Weights of a small GPT-style language model, trained from scratch on English Wikipedia.
Size: 15 layers, width 768, 6 heads of 128, MLP 2048 SwiGLU, 145M parameters.
Architecture: rotary positions, no biases in attention or MLP, untied embeddings, gated attention, value embeddings, value residuals, skips across layers, norms scaled by depth.
Training: 862M tokens, 14507 steps.
Each number is 200 + 20 x the weight over the matrix's rms, rounded and kept within 0 to 999. Layers, rows and columns count from 0.

# gate: layer 2 MLP gate, 2048x768, rms 0.104, rows 311-345, columns 512-575
# up: layer 2 MLP up, 2048x768, rms 0.109, rows 311-345, columns 512-575
# down: layer 2 MLP down (transposed), 2048x768, rms 0.0618, rows 311-345, columns 512-575
gate311,195,224,224,194,170,204,201,225,202,180,223,193,199,216,207,209,176,193,195,201,172,205,212,203,167,202,228,188,191,161,201,236,224,192,183,172,182,209,223,177,204,167,204,190,189,171,179,162,195,205,208,201,208,167,216,223,203,206,189,166,180,239,232,210
up311,201,235,210,215,164,189,180,219,193,191,190,188,159,193,190,187,229,194,184,213,218,223,207,183,176,200,148,169,201,205,200,198,216,196,212,188,196,185,186,213,163,168,197,207,197,181,168,196,225,171,195,153,232,173,219,195,182,201,198,203,173,232,226,189
down311,176,189,223,226,178,215,216,221,201,178,178,198,206,214,180,220,228,209,190,193,183,200,220,193,207,186,183,200,212,195,183,198,198,235,228,190,188,201,197,195,194,180,147,187,225,181,203,170,226,188,177,234,217,194,197,198,218,213,199,165,213,197,193,184
gate312,202,167,225,149,192,201,200,230,175,223,196,178,170,202,209,207,222,200,177,207,207,204,180,199,188,192,176,223,190,186,224,172,208,200,201,217,192,164,195,194,223,211,178,187,237,190,205,248,189,209,243,192,193,195,166,177,232,236,210,196,185,211,165,156
up312,190,191,210,164,205,197,203,202,180,207,230,201,169,201,212,231,200,183,200,240,233,237,216,184,183,182,167,230,193,230,221,141,225,208,203,186,227,210,214,194,243,228,188,214,224,210,215,214,200,229,197,209,178,206,214,212,192,206,160,185,214,246,165,168
down312,209,219,218,216,187,230,186,198,179,187,205,237,198,216,195,209,200,203,214,166,197,180,226,215,190,201,212,198,200,189,202,223,195,174,192,176,197,226,175,206,229,219,197,191,220,192,197,180,220,222,214,197,225,190,201,205,203,179,174,224,207,225,197,237
gate313,229,191,226,198,198,200,191,212,200,195,212,218,232,209,229,212,204,193,183,227,209,205,215,179,207,215,218,176,188,176,198,193,190,231,193,188,176,217,191,218,200,158,197,205,218,215,212,189,186,241,181,211,217,191,173,217,184,201,179,180,235,202,221,213
up313,201,217,181,205,201,215,203,147,217,203,200,241,226,221,182,220,216,195,235,194,220,191,203,204,156,221,212,180,174,185,194,217,192,211,194,205,165,210,199,209,210,194,201,196,178,170,210,190,187,197,188,186,188,183,214,187,194,193,186,174,195,195,211,177
down313,182,196,208,212,186,202,149,230,220,207,174,201,225,202,200,207,204,208,254,226,262,193,209,220,226,198,206,207,221,179,171,179,187,225,210,177,173,197,201,213,198,163,185,188,201,190,197,179,204,196,225,166,222,195,222,198,214,223,173,198,249,209,183,226
gate314,213,194,176,161,199,189,182,203,205,187,176,182,242,195,235,192,218,211,220,232,178,249,205,176,183,187,210,200,207,189,161,213,194,226,216,200,216,186,205,187,203,166,174,200,208,203,221,196,209,210,201,164,231,234,200,192,238,201,223,212,196,175,194,202
up314,182,190,228,166,199,227,222,208,181,226,187,186,167,182,179,197,209,191,247,206,192,187,221,214,212,211,233,218,194,225,185,184,173,190,184,189,203,209,185,194,192,211,208,183,219,184,238,199,191,210,201,207,233,203,187,179,177,178,220,200,190,202,215,182
down314,205,199,213,205,183,211,188,193,216,207,181,207,182,185,200,206,161,229,161,207,211,170,196,212,207,199,198,221,212,210,209,207,240,216,217,199,210,216,214,212,203,222,205,204,197,186,212,176,216,189,164,228,184,230,188,192,188,209,182,171,201,179,229,196
gate315,222,156,188,180,186,191,219,172,178,186,184,178,218,158,214,227,183,195,200,192,204,182,171,191,189,223,201,197,232,214,175,215,188,219,208,196,148,208,236,221,199,200,227,194,206,184,217,217,198,194,215,183,191,198,188,170,194,183,219,217,217,178,185,195
up315,173,223,194,206,182,170,173,218,208,183,191,236,206,208,198,194,214,172,174,181,189,194,231,217,264,205,221,165,221,177,247,186,164,196,198,185,200,206,214,204,191,175,179,220,218,190,205,183,199,203,215,229,228,221,217,177,201,224,189,179,187,216,155,184
down315,236,182,200,183,192,193,175,217,225,168,220,189,230,258,205,166,228,219,218,223,187,213,191,227,182,208,204,191,184,210,226,231,230,181,203,237,195,212,194,173,208,212,216,196,213,183,189,178,247,183,184,179,176,187,220,187,206,199,206,207,161,204,212,138
gate316,207,192,179,208,239,208,195,230,210,169,204,221,191,194,187,199,211,213,213,180,183,229,189,206,246,202,184,203,210,180,203,249,219,183,161,208,197,170,208,194,183,207,218,160,214,198,198,131,187,204,229,177,219,213,185,232,210,231,201,194,230,188,183,204
up316,194,226,215,186,180,188,169,180,213,214,157,206,223,215,196,206,183,209,185,231,199,220,208,224,204,182,190,201,206,199,176,139,191,200,245,202,221,215,191,184,194,213,180,235,203,204,211,264,228,201,197,203,192,187,208,166,175,199,223,204,169,184,178,171
down316,217,208,188,171,194,202,185,231,180,210,204,203,234,211,184,185,215,188,188,231,180,216,201,219,198,225,195,183,188,184,200,223,180,190,195,196,219,192,199,157,217,242,211,211,213,223,235,223,201,218,214,191,170,181,182,197,198,192,219,221,187,194,180,209
gate317,205,187,192,183,191,160,207,206,217,190,224,194,200,219,207,218,221,228,234,209,215,206,212,189,187,206,206,165,236,181,187,200,208,182,180,223,210,203,219,221,211,213,240,177,180,203,159,200,196,224,194,197,205,202,172,208,193,222,215,195,239,218,194,200
up317,203,223,171,183,172,188,213,190,231,214,219,238,222,219,245,177,203,212,194,207,194,184,191,189,185,198,202,220,219,187,239,175,215,204,246,202,151,205,192,183,195,192,234,177,205,230,157,218,185,202,197,198,203,216,191,172,230,214,196,205,208,218,186,184
down317,165,181,206,224,188,185,219,181,189,158,195,191,165,219,200,219,234,226,221,190,184,208,155,204,193,194,186,184,212,197,194,208,243,240,198,172,176,225,193,177,230,177,213,180,201,193,188,180,218,208,209,195,200,172,189,197,199,224,190,204,245,218,186,206
gate318,183,222,212,195,197,215,179,229,212,214,212,222,187,191,215,211,218,233,208,216,170,192,187,198,203,200,179,173,176,214,185,173,194,199,157,198,216,176,208,228,204,190,190,196,219,206,213,154,215,188,179,185,243,233,229,199,199,200,198,187,178,211,167,188
up318,197,194,235,213,193,209,219,203,181,190,207,194,199,191,193,218,205,214,203,204,210,196,197,209,174,228,166,203,193,223,190,182,190,208,205,208,212,184,190,203,186,206,199,218,183,212,185,182,220,202,211,203,178,193,159,179,189,205,207,199,221,232,192,191
down318,221,208,186,229,251,200,190,210,214,191,186,184,173,209,236,194,217,218,206,198,187,215,181,221,184,171,202,218,186,214,191,210,200,203,192,184,185,170,190,200,239,197,213,232,189,210,212,194,180,166,213,167,190,226,190,201,217,167,213,166,193,242,192,185
gate319,228,185,181,224,164,197,220,191,180,253,186,190,214,204,236,215,175,222,176,204,213,184,173,178,193,209,199,243,165,218,174,161,177,176,187,209,181,208,204,173,191,218,211,177,208,209,222,226,216,166,171,176,148,194,213,223,215,226,171,130,176,210,221,189
up319,189,178,200,197,177,184,232,209,260,222,215,176,188,187,237,233,186,184,214,216,202,186,230,205,182,194,206,209,182,199,206,207,195,184,202,180,194,211,225,190,195,230,221,218,180,180,207,227,206,195,151,191,206,197,225,216,240,212,176,168,237,242,209,191
down319,221,193,224,228,199,204,206,238,203,187,168,177,207,190,211,210,153,195,182,195,227,201,223,190,181,171,231,227,173,185,192,212,175,194,179,226,177,229,192,174,213,204,202,212,172,206,179,199,219,197,179,181,175,154,175,157,195,173,184,203,171,218,190,206
gate320,245,203,235,216,226,187,203,216,158,190,191,185,193,201,201,206,217,202,184,193,210,185,214,207,159,223,197,177,169,233,222,212,198,190,214,199,201,204,192,186,189,208,209,175,189,227,179,207,201,158,189,218,192,203,202,209,201,214,214,191,207,172,203,219
up320,178,183,194,206,200,201,191,232,189,235,179,182,159,182,180,202,196,189,203,188,172,201,222,205,228,212,192,244,219,192,213,224,194,177,189,190,193,185,196,199,167,205,235,215,171,222,217,218,186,195,248,185,227,189,246,209,196,178,213,180,188,202,209,214
down320,189,199,231,180,220,184,180,200,192,190,176,183,205,198,165,198,201,213,204,223,206,178,213,191,199,211,191,221,193,196,214,205,210,208,201,236,188,193,192,176,215,170,203,181,207,215,208,217,196,196,189,174,191,201,204,184,191,195,208,194,184,171,176,200
gate321,233,237,223,196,191,204,201,227,190,231,192,234,224,205,208,199,196,180,200,226,230,196,262,225,221,178,217,168,181,217,218,232,191,202,210,210,185,196,211,234,185,193,214,193,202,256,224,232,162,225,207,186,200,217,219,187,190,189,187,191,196,194,198,201
up321,198,205,184,235,207,208,237,212,198,196,170,155,184,208,194,180,189,200,176,199,204,187,189,192,192,207,224,244,194,195,190,228,225,211,218,221,188,233,193,216,227,205,187,172,220,219,175,216,202,190,211,215,202,188,218,236,175,195,215,202,195,214,188,164
down321,205,155,197,197,180,202,207,209,188,198,233,177,213,194,201,190,230,204,190,173,203,230,184,188,208,183,222,174,198,204,216,188,201,183,196,229,189,203,212,170,216,188,214,171,216,173,215,234,189,196,211,206,210,178,210,192,195,187,175,166,181,177,212,186
gate322,213,198,169,235,211,208,212,193,174,192,195,179,194,204,216,196,215,221,208,174,206,234,175,238,200,210,182,212,188,226,224,179,210,235,188,221,204,186,186,249,202,201,169,186,211,186,162,180,199,228,188,200,224,228,210,197,168,253,174,209,217,201,224,179
up322,220,195,160,183,174,207,197,197,185,212,183,225,207,193,179,208,178,187,228,207,184,172,211,248,190,187,206,224,192,175,242,196,198,208,212,166,226,220,214,164,211,226,198,203,189,212,172,199,189,192,197,174,213,197,260,201,201,203,173,210,186,217,200,205
down322,199,166,172,181,202,223,209,206,207,169,179,219,207,199,197,253,198,212,225,209,216,197,170,151,182,201,207,199,203,246,184,200,184,216,185,220,232,186,218,227,157,178,177,198,209,188,214,193,206,268,206,195,207,216,186,195,158,239,205,224,218,185,181,201
gate323,207,251,202,216,190,209,180,195,212,183,202,181,205,156,211,221,226,185,210,201,218,190,214,192,194,189,212,195,199,212,205,200,230,216,193,207,200,202,219,181,202,201,188,206,216,215,194,215,194,204,212,206,242,190,164,218,212,198,216,199,177,198,220,190
up323,223,174,190,169,206,196,187,199,213,201,186,220,200,204,215,204,170,188,207,213,175,171,188,174,214,236,190,183,193,205,231,192,213,223,192,178,189,191,195,211,173,197,186,190,207,189,172,213,198,221,206,161,203,216,214,212,188,199,179,169,173,210,159,161
down323,224,189,198,238,180,189,211,205,179,218,210,177,202,204,227,201,185,228,180,184,184,200,222,181,199,191,175,170,187,186,198,224,184,209,221,201,189,190,159,226,208,206,183,209,193,164,218,201,205,172,192,207,198,185,215,187,211,204,197,164,201,212,253,180
gate324,194,177,253,176,218,177,179,188,226,189,190,206,187,203,210,176,191,213,205,206,186,221,221,185,199,169,173,221,206,190,191,214,162,208,196,214,204,239,196,186,200,201,189,221,184,210,191,197,173,179,197,219,196,186,176,173,199,191,196,231,212,216,192,202
up324,202,203,202,176,205,198,198,188,184,169,206,185,223,172,211,185,176,218,204,218,216,196,239,180,205,169,205,244,221,187,184,191,158,218,209,196,193,220,229,178,193,193,201,190,180,218,214,182,173,200,193,206,194,218,167,171,220,206,195,199,212,213,166,204
down324,207,225,181,185,185,212,176,171,194,218,190,216,166,211,201,192,212,206,187,217,193,196,210,193,177,178,214,186,219,225,194,225,200,240,217,213,156,191,181,193,194,203,208,228,212,215,212,193,196,198,236,236,192,216,199,203,192,183,175,183,229,213,194,203
gate325,182,195,222,172,210,182,213,199,219,232,215,214,217,201,196,205,217,229,223,210,184,259,204,217,181,184,201,213,183,196,199,190,199,201,164,212,194,188,182,208,208,243,187,220,214,199,231,158,184,199,199,190,237,185,188,242,232,214,162,211,197,199,184,204
up325,188,183,201,190,189,212,200,201,193,202,185,187,229,212,229,205,189,186,199,225,207,222,169,197,199,208,196,153,214,214,216,207,242,176,205,208,216,192,209,216,188,186,182,209,204,222,215,185,206,232,239,202,212,201,209,205,178,195,181,197,183,221,214,202
down325,218,207,243,221,210,240,218,246,236,210,226,228,224,212,217,186,238,203,183,199,213,200,235,165,233,165,209,214,160,177,202,240,193,184,186,189,206,246,186,197,194,222,215,223,197,210,172,215,181,183,223,176,209,224,195,211,200,242,211,198,215,214,171,177
gate326,157,208,190,239,218,166,205,202,208,203,200,192,167,198,197,194,178,205,198,205,212,191,144,189,217,202,251,215,215,186,193,201,218,208,219,174,205,174,212,240,174,183,224,154,168,198,183,169,220,198,160,216,239,213,178,186,193,206,233,186,210,174,181,202
up326,222,229,213,200,208,202,209,197,189,225,208,188,211,164,204,245,215,175,190,172,210,201,218,215,236,177,185,184,201,214,202,212,191,196,209,256,168,207,234,178,239,182,186,224,211,210,218,219,207,221,216,161,212,199,230,213,215,197,154,216,183,213,230,228
down326,207,180,195,206,209,210,225,197,213,193,201,214,192,189,213,224,247,192,199,237,203,198,215,222,186,171,195,195,204,174,190,206,165,200,202,190,188,195,219,220,218,222,181,222,218,180,199,190,174,223,217,185,214,174,222,206,218,188,195,187,196,195,206,185
gate327,189,182,199,198,201,183,190,182,222,214,215,223,218,188,239,170,231,186,188,212,203,187,214,173,185,192,202,179,200,194,215,192,196,233,223,211,203,239,185,165,244,210,200,203,230,229,186,216,172,212,226,218,203,233,209,189,211,194,202,192,216,198,215,213
up327,208,243,206,167,191,206,213,219,171,168,200,169,171,188,197,238,199,217,212,196,217,192,196,210,188,207,166,229,184,215,159,207,221,214,196,191,209,163,195,265,207,201,195,183,147,157,206,223,225,174,187,194,172,204,218,201,193,197,222,177,187,198,162,232
down327,186,219,184,168,202,224,186,208,206,210,175,187,184,211,207,209,187,206,188,215,188,162,155,229,221,193,198,211,196,171,200,213,195,178,164,185,136,189,165,213,208,193,204,210,163,198,210,186,220,213,225,160,196,171,216,198,182,246,204,195,188,183,208,215
gate328,191,205,184,229,172,199,212,203,184,191,198,198,146,211,187,160,173,195,172,164,199,202,222,199,178,167,192,184,192,202,205,214,217,220,235,232,207,163,203,193,204,203,206,169,178,195,234,161,206,231,212,207,170,205,161,198,224,205,235,201,214,198,192,193
up328,167,188,190,211,205,215,179,214,204,226,190,187,172,170,195,203,185,239,247,201,214,231,208,190,218,188,206,219,188,234,231,203,178,183,198,163,204,191,207,190,172,207,212,176,172,189,175,204,176,223,162,185,213,213,190,167,197,214,230,205,214,190,241,166
down328,184,199,241,208,199,192,209,208,186,191,171,206,176,200,165,184,196,222,212,212,227,165,213,211,221,191,239,223,211,219,212,184,211,183,199,193,191,222,185,240,202,225,210,188,196,241,191,186,192,211,203,195,202,200,252,206,185,207,224,214,208,209,196,209
gate329,191,198,249,213,224,170,170,183,194,158,170,204,244,190,180,197,201,191,209,197,214,218,177,215,197,193,233,209,206,194,174,243,212,189,215,212,221,210,271,233,228,205,203,187,213,195,187,161,192,179,180,198,199,203,213,219,176,186,201,191,169,205,226,193
up329,187,188,220,206,177,226,196,196,200,210,172,207,234,196,221,207,154,203,217,207,205,207,187,226,163,178,236,222,232,203,182,213,198,242,222,210,208,178,223,180,209,182,191,164,224,203,222,200,222,154,214,196,230,191,201,205,212,186,171,182,183,214,234,205
down329,215,201,235,194,171,185,226,196,196,176,199,209,191,203,226,224,215,198,207,178,213,213,184,199,201,208,226,197,217,210,179,203,217,211,180,199,256,210,212,197,224,184,187,181,273,187,227,165,208,205,166,197,225,201,204,226,206,220,192,176,173,208,223,179
gate330,215,248,212,209,186,168,170,249,186,216,220,199,195,212,192,206,165,199,175,198,178,210,191,183,190,206,197,192,221,198,164,237,211,148,191,183,206,222,206,226,215,217,189,197,198,201,212,183,207,211,189,181,211,223,245,206,232,206,200,184,198,169,188,245
up330,183,201,185,221,183,208,177,217,210,199,207,240,197,220,207,201,234,224,215,243,220,185,212,158,189,213,164,208,208,194,202,194,230,200,191,219,183,185,187,229,216,209,195,235,194,210,206,192,204,178,201,182,195,192,170,178,204,187,228,181,186,219,193,178
down330,195,176,180,204,214,213,191,214,185,222,197,186,174,213,195,199,228,204,206,231,195,211,233,240,220,193,216,186,195,207,188,177,205,218,173,192,237,161,199,169,198,209,171,207,197,196,222,197,177,171,228,225,212,211,210,188,198,176,221,183,178,216,210,193
gate331,157,191,226,206,179,228,206,205,208,200,200,183,167,182,199,194,173,214,215,184,209,210,183,211,186,198,181,176,199,197,172,200,192,194,221,203,189,214,191,194,166,185,218,187,187,185,194,188,202,189,182,240,181,221,233,230,201,185,176,204,207,201,205,169
up331,190,199,191,225,187,193,216,182,209,185,185,167,201,169,212,208,198,203,205,184,198,189,181,198,183,208,198,183,195,157,187,259,169,219,165,194,210,219,197,207,213,214,215,179,177,225,207,202,213,206,211,208,174,222,192,203,195,219,221,234,248,227,212,191
down331,120,184,175,202,238,198,203,202,177,208,246,207,191,228,155,188,192,205,174,232,222,177,189,202,205,200,176,181,167,202,216,243,207,206,201,159,195,219,180,223,196,173,203,229,223,212,189,211,192,204,175,179,174,201,206,205,217,187,179,217,201,229,174,194
gate332,220,183,183,181,181,178,204,195,167,204,178,190,214,219,176,231,230,191,203,169,228,167,191,173,175,203,235,196,216,194,184,168,220,231,193,182,182,206,192,191,208,234,227,208,226,167,219,213,169,168,205,186,190,196,207,201,176,181,198,209,207,203,191,227
up332,214,186,222,210,190,189,204,160,181,207,167,203,198,207,192,245,218,222,167,199,209,166,200,172,188,198,170,194,218,199,188,198,227,187,234,209,174,182,206,199,197,220,186,195,192,215,222,195,180,208,231,185,213,185,225,182,204,201,207,194,239,212,200,221
down332,196,164,167,214,219,203,192,204,201,208,217,179,176,229,193,200,173,178,242,180,194,197,183,180,193,185,217,198,213,202,215,206,196,198,198,208,178,198,196,176,203,212,207,192,229,230,200,201,200,187,247,189,213,230,181,213,208,201,212,179,191,207,193,193
gate333,223,166,204,189,205,217,199,162,234,201,200,207,236,196,215,172,208,197,192,171,206,202,172,189,220,188,217,204,200,171,207,195,190,212,180,231,177,184,206,196,212,199,197,205,231,196,193,162,206,204,220,200,203,198,194,179,208,182,226,200,196,184,221,210
up333,215,186,219,203,201,210,215,230,205,199,205,219,204,170,172,183,183,184,165,244,238,188,197,212,214,212,185,179,168,203,243,212,221,212,197,178,194,188,201,235,170,176,224,196,204,187,208,213,208,228,206,187,195,210,176,202,189,212,205,214,206,188,216,165
down333,205,220,139,200,203,193,228,218,187,207,206,211,202,200,202,232,203,192,199,189,180,185,228,200,215,174,193,196,201,187,161,193,189,194,198,185,197,193,157,189,203,229,199,196,208,220,249,172,173,206,199,175,229,204,158,232,218,235,213,202,174,183,201,246
gate334,208,198,179,193,239,213,206,217,206,231,226,193,190,183,221,214,194,192,213,206,182,191,185,175,172,194,236,226,171,211,201,219,155,200,179,199,198,185,170,177,208,207,208,206,186,189,213,176,222,225,183,189,200,196,212,231,218,215,187,192,203,201,193,172
up334,209,188,198,186,211,182,177,218,195,193,201,172,197,187,215,196,187,228,186,225,223,225,174,183,175,210,177,191,207,192,199,206,211,201,167,214,204,198,200,214,195,203,193,171,215,216,187,176,197,181,183,185,220,195,192,210,197,179,244,217,206,203,181,192
down334,190,215,180,204,202,225,207,193,189,214,252,193,231,186,179,190,210,174,164,169,252,236,194,207,192,160,202,190,223,173,216,187,230,207,215,192,177,226,187,180,199,207,177,181,203,201,200,170,213,196,212,216,185,226,219,190,186,214,206,197,197,193,227,229
gate335,199,169,262,202,191,213,192,220,222,201,209,213,187,201,224,204,226,235,222,207,192,209,242,188,179,192,202,183,173,219,173,192,210,205,202,204,185,188,201,201,228,218,226,205,203,179,207,205,194,195,203,221,191,223,193,215,191,225,177,198,190,203,227,223
up335,190,213,207,220,201,183,216,171,210,178,193,198,233,164,170,221,184,217,162,200,202,189,217,224,193,237,220,178,199,182,179,223,237,196,191,147,178,168,191,200,186,191,224,199,217,215,197,215,203,205,225,201,223,166,203,171,202,186,169,209,173,172,217,240
down335,179,216,190,204,229,211,198,201,199,184,212,214,225,199,182,205,197,216,201,234,196,190,181,201,204,201,197,199,186,189,191,206,240,182,197,221,213,207,206,178,211,200,205,164,185,202,211,230,208,227,207,176,199,195,207,186,192,217,226,214,203,206,199,211
gate336,197,259,172,192,211,210,195,177,183,219,211,154,228,190,183,212,212,225,210,216,174,210,194,190,179,198,210,196,201,207,232,188,214,190,209,219,205,211,189,205,211,182,188,193,187,179,202,176,222,209,206,215,178,200,201,191,223,206,185,199,193,209,192,210
up336,211,245,177,221,199,217,204,224,195,197,188,194,218,224,192,240,211,191,188,201,212,196,197,227,200,214,197,212,188,212,221,197,211,209,232,191,197,211,203,197,172,189,178,198,213,218,195,210,184,200,199,177,156,198,184,207,216,221,215,206,158,201,184,200
down336,189,214,206,191,225,227,195,173,201,207,228,181,200,188,232,214,211,191,190,175,213,224,198,197,201,170,163,203,200,178,224,198,194,184,184,229,219,183,186,217,192,182,193,196,199,203,177,184,165,227,226,228,175,204,173,197,209,198,215,210,168,205,167,213
gate337,241,196,178,195,210,229,207,189,187,198,199,182,211,209,183,187,202,203,219,225,193,202,184,215,212,201,181,189,185,209,202,199,183,183,239,208,212,200,203,197,150,206,201,169,189,186,209,194,208,220,185,237,198,191,220,176,192,223,218,186,205,212,189,200
up337,211,162,189,223,203,187,213,167,179,192,204,180,225,229,197,230,154,229,199,212,193,211,219,210,211,178,180,226,190,180,204,218,189,208,207,188,181,214,186,226,182,203,226,189,204,227,184,208,197,213,186,221,225,195,180,188,183,179,236,217,193,207,213,205
down337,233,235,222,184,210,191,197,188,176,206,151,199,226,195,222,207,208,206,180,226,175,204,193,180,209,200,206,186,230,180,196,206,171,175,195,201,173,183,219,188,209,212,247,201,191,168,195,224,200,219,182,204,186,208,205,253,171,243,228,205,198,178,209,223
gate338,198,231,212,175,177,163,215,196,225,235,189,225,190,219,223,204,150,196,205,186,173,208,212,189,221,197,200,190,196,208,205,210,183,216,215,172,207,194,219,214,238,191,205,217,202,195,190,191,210,191,195,227,201,191,217,205,179,232,190,182,197,181,210,167
up338,211,193,209,227,178,208,175,186,203,195,215,186,206,189,214,180,199,175,210,197,206,192,190,219,225,208,244,220,215,180,225,206,207,197,202,195,153,236,192,180,159,219,218,200,168,220,199,195,197,194,207,203,195,185,178,194,193,200,173,193,212,223,226,201
down338,184,200,152,191,222,182,206,175,182,201,188,166,230,225,173,211,199,210,211,224,204,191,192,189,193,208,215,219,183,175,212,174,173,189,192,200,174,213,170,199,204,213,197,216,151,199,226,191,174,218,201,216,208,202,211,155,173,187,216,176,196,198,210,236
gate339,207,204,241,209,196,180,198,247,166,194,206,201,190,201,201,191,193,194,187,215,220,224,162,217,229,193,229,174,189,206,194,217,207,208,228,194,185,222,173,187,157,203,212,220,195,213,216,208,191,197,218,226,208,223,200,148,195,164,197,155,211,161,163,207
up339,216,222,185,202,227,230,178,170,199,196,189,205,191,178,217,186,200,217,222,225,200,184,255,187,180,257,199,190,180,194,207,193,208,184,205,176,201,185,194,208,195,227,161,158,178,198,238,193,192,175,214,239,151,219,221,212,176,191,165,203,234,179,178,195
down339,226,175,209,176,216,197,213,213,214,202,231,218,199,201,178,198,194,195,185,206,203,222,210,170,197,190,174,180,227,209,228,217,186,214,197,187,193,184,206,184,174,210,193,199,152,190,215,181,211,185,196,179,208,191,157,222,245,182,202,200,197,225,188,211
gate340,196,231,193,213,147,213,164,174,189,186,180,189,185,203,188,220,208,185,222,210,139,195,202,181,201,204,176,171,189,189,220,187,191,183,203,204,189,191,199,206,185,223,214,187,215,199,173,217,207,167,184,190,189,193,203,209,273,219,213,170,192,215,208,191
up340,227,206,203,222,170,202,215,179,186,216,197,205,180,198,230,206,207,233,194,207,156,202,169,197,161,237,209,169,208,177,203,169,205,174,203,195,177,226,181,163,174,221,188,189,174,212,196,202,210,195,167,198,202,199,214,236,203,178,175,176,166,148,185,209
down340,174,191,200,227,197,198,212,203,209,172,208,209,211,165,196,187,173,229,202,176,232,185,164,193,218,231,212,182,222,228,201,198,212,202,236,211,184,199,204,214,200,219,227,202,190,190,177,192,194,208,226,193,182,188,186,197,214,196,177,171,212,204,185,220
gate341,213,207,181,201,196,200,228,193,209,217,183,191,214,203,179,188,192,219,187,210,191,182,229,195,185,198,183,192,203,183,196,208,210,231,179,198,211,180,194,203,198,203,210,201,214,181,204,198,212,236,214,212,161,236,199,213,215,184,235,176,196,173,201,201
up341,178,228,209,221,190,208,210,200,192,205,226,172,187,208,198,182,214,175,188,196,195,191,193,192,164,184,213,175,186,181,176,190,206,225,201,236,223,210,192,187,177,182,195,200,212,188,207,202,182,226,196,172,215,198,225,178,242,213,223,202,183,227,198,217
down341,187,213,207,230,175,203,195,206,212,241,196,223,178,232,198,215,207,176,210,190,228,210,201,194,168,189,211,213,191,230,180,203,212,203,214,210,201,231,182,185,196,219,200,198,204,215,200,174,200,209,216,207,213,193,240,205,174,211,219,201,189,217,211,212
gate342,167,207,204,191,223,222,197,219,220,195,227,239,160,220,219,183,182,196,200,177,217,204,188,228,203,173,193,218,174,224,197,164,199,185,181,208,178,215,174,226,217,221,214,215,204,199,185,208,177,165,193,200,192,199,234,232,214,218,176,200,188,184,174,184
up342,229,197,165,225,238,229,188,222,215,199,222,204,194,189,225,210,234,191,197,188,192,127,205,180,223,196,198,208,192,160,208,192,188,199,221,211,187,199,185,213,210,190,163,185,172,208,212,182,173,222,175,222,203,190,217,204,190,186,204,225,191,177,207,209
down342,184,210,185,205,185,208,250,230,209,204,171,195,228,220,189,187,218,197,184,216,188,225,221,231,207,217,187,189,204,207,197,185,192,215,204,238,216,191,205,218,201,227,208,229,206,183,149,162,180,187,194,183,207,234,210,217,183,219,230,202,233,190,221,212
gate343,214,189,201,207,215,216,186,208,200,191,179,205,215,212,189,234,212,185,201,158,199,221,188,181,177,162,199,230,224,215,195,207,189,180,192,186,190,202,195,205,232,198,223,187,196,204,203,174,186,197,193,206,192,219,199,187,197,190,210,218,206,209,201,203
up343,186,178,185,208,203,216,184,197,186,199,187,181,209,207,211,209,215,190,220,201,215,211,223,196,194,202,225,205,196,180,193,183,206,198,205,221,197,209,158,206,171,214,192,207,232,197,234,205,207,189,184,198,213,173,192,191,216,206,174,210,169,238,212,223
down343,212,185,209,189,207,221,212,210,226,183,155,212,194,222,168,205,201,210,178,203,228,206,200,208,195,221,191,196,189,198,211,208,181,187,257,200,211,165,212,191,234,218,194,194,205,213,193,202,187,211,215,225,215,218,197,201,197,177,212,197,205,185,189,247
gate344,176,189,217,205,187,205,210,201,240,202,203,188,200,198,208,219,196,158,169,139,195,270,177,210,210,205,208,216,215,236,218,205,190,174,244,191,215,195,203,209,230,203,207,177,183,208,212,226,198,189,152,208,210,191,269,200,234,215,202,180,171,213,168,165
up344,206,221,214,205,196,195,194,231,205,186,207,193,211,229,220,221,218,216,205,194,231,172,222,199,221,198,197,223,217,177,200,176,223,193,209,194,142,187,214,179,198,224,200,196,226,201,195,188,206,180,220,135,161,195,179,171,217,185,208,223,210,161,218,191
down344,190,185,175,202,189,215,184,172,209,190,190,255,245,226,193,197,221,220,174,189,207,153,203,168,198,189,227,188,190,198,225,190,219,244,174,222,203,227,211,211,179,181,197,209,196,180,206,226,233,207,202,174,209,205,203,205,182,171,204,224,188,213,200,227
gate345,233,174,212,207,207,211,179,211,205,184,207,232,204,199,224,208,227,198,199,164,244,208,190,223,218,210,230,224,206,207,196,202,179,182,226,190,185,208,201,228,211,185,220,187,197,177,201,196,198,211,221,223,167,208,193,142,170,193,241,189,226,194,260,218
up345,219,174,206,168,191,215,190,203,188,221,203,219,188,176,211,203,209,166,215,218,216,195,194,218,221,192,182,205,204,191,209,212,200,192,183,214,189,223,190,165,168,219,181,216,185,203,207,199,199,206,233,210,201,235,183,181,191,192,209,194,204,189,212,212
down345,223,203,157,201,203,194,198,250,219,242,252,213,206,220,236,198,193,191,230,195,220,197,201,181,170,191,178,180,195,193,208,206,173,214,210,201,214,216,181,212,236,242,204,206,173,186,170,225,200,182,158,203,223,217,214,211,209,216,191,195,209,232,207,232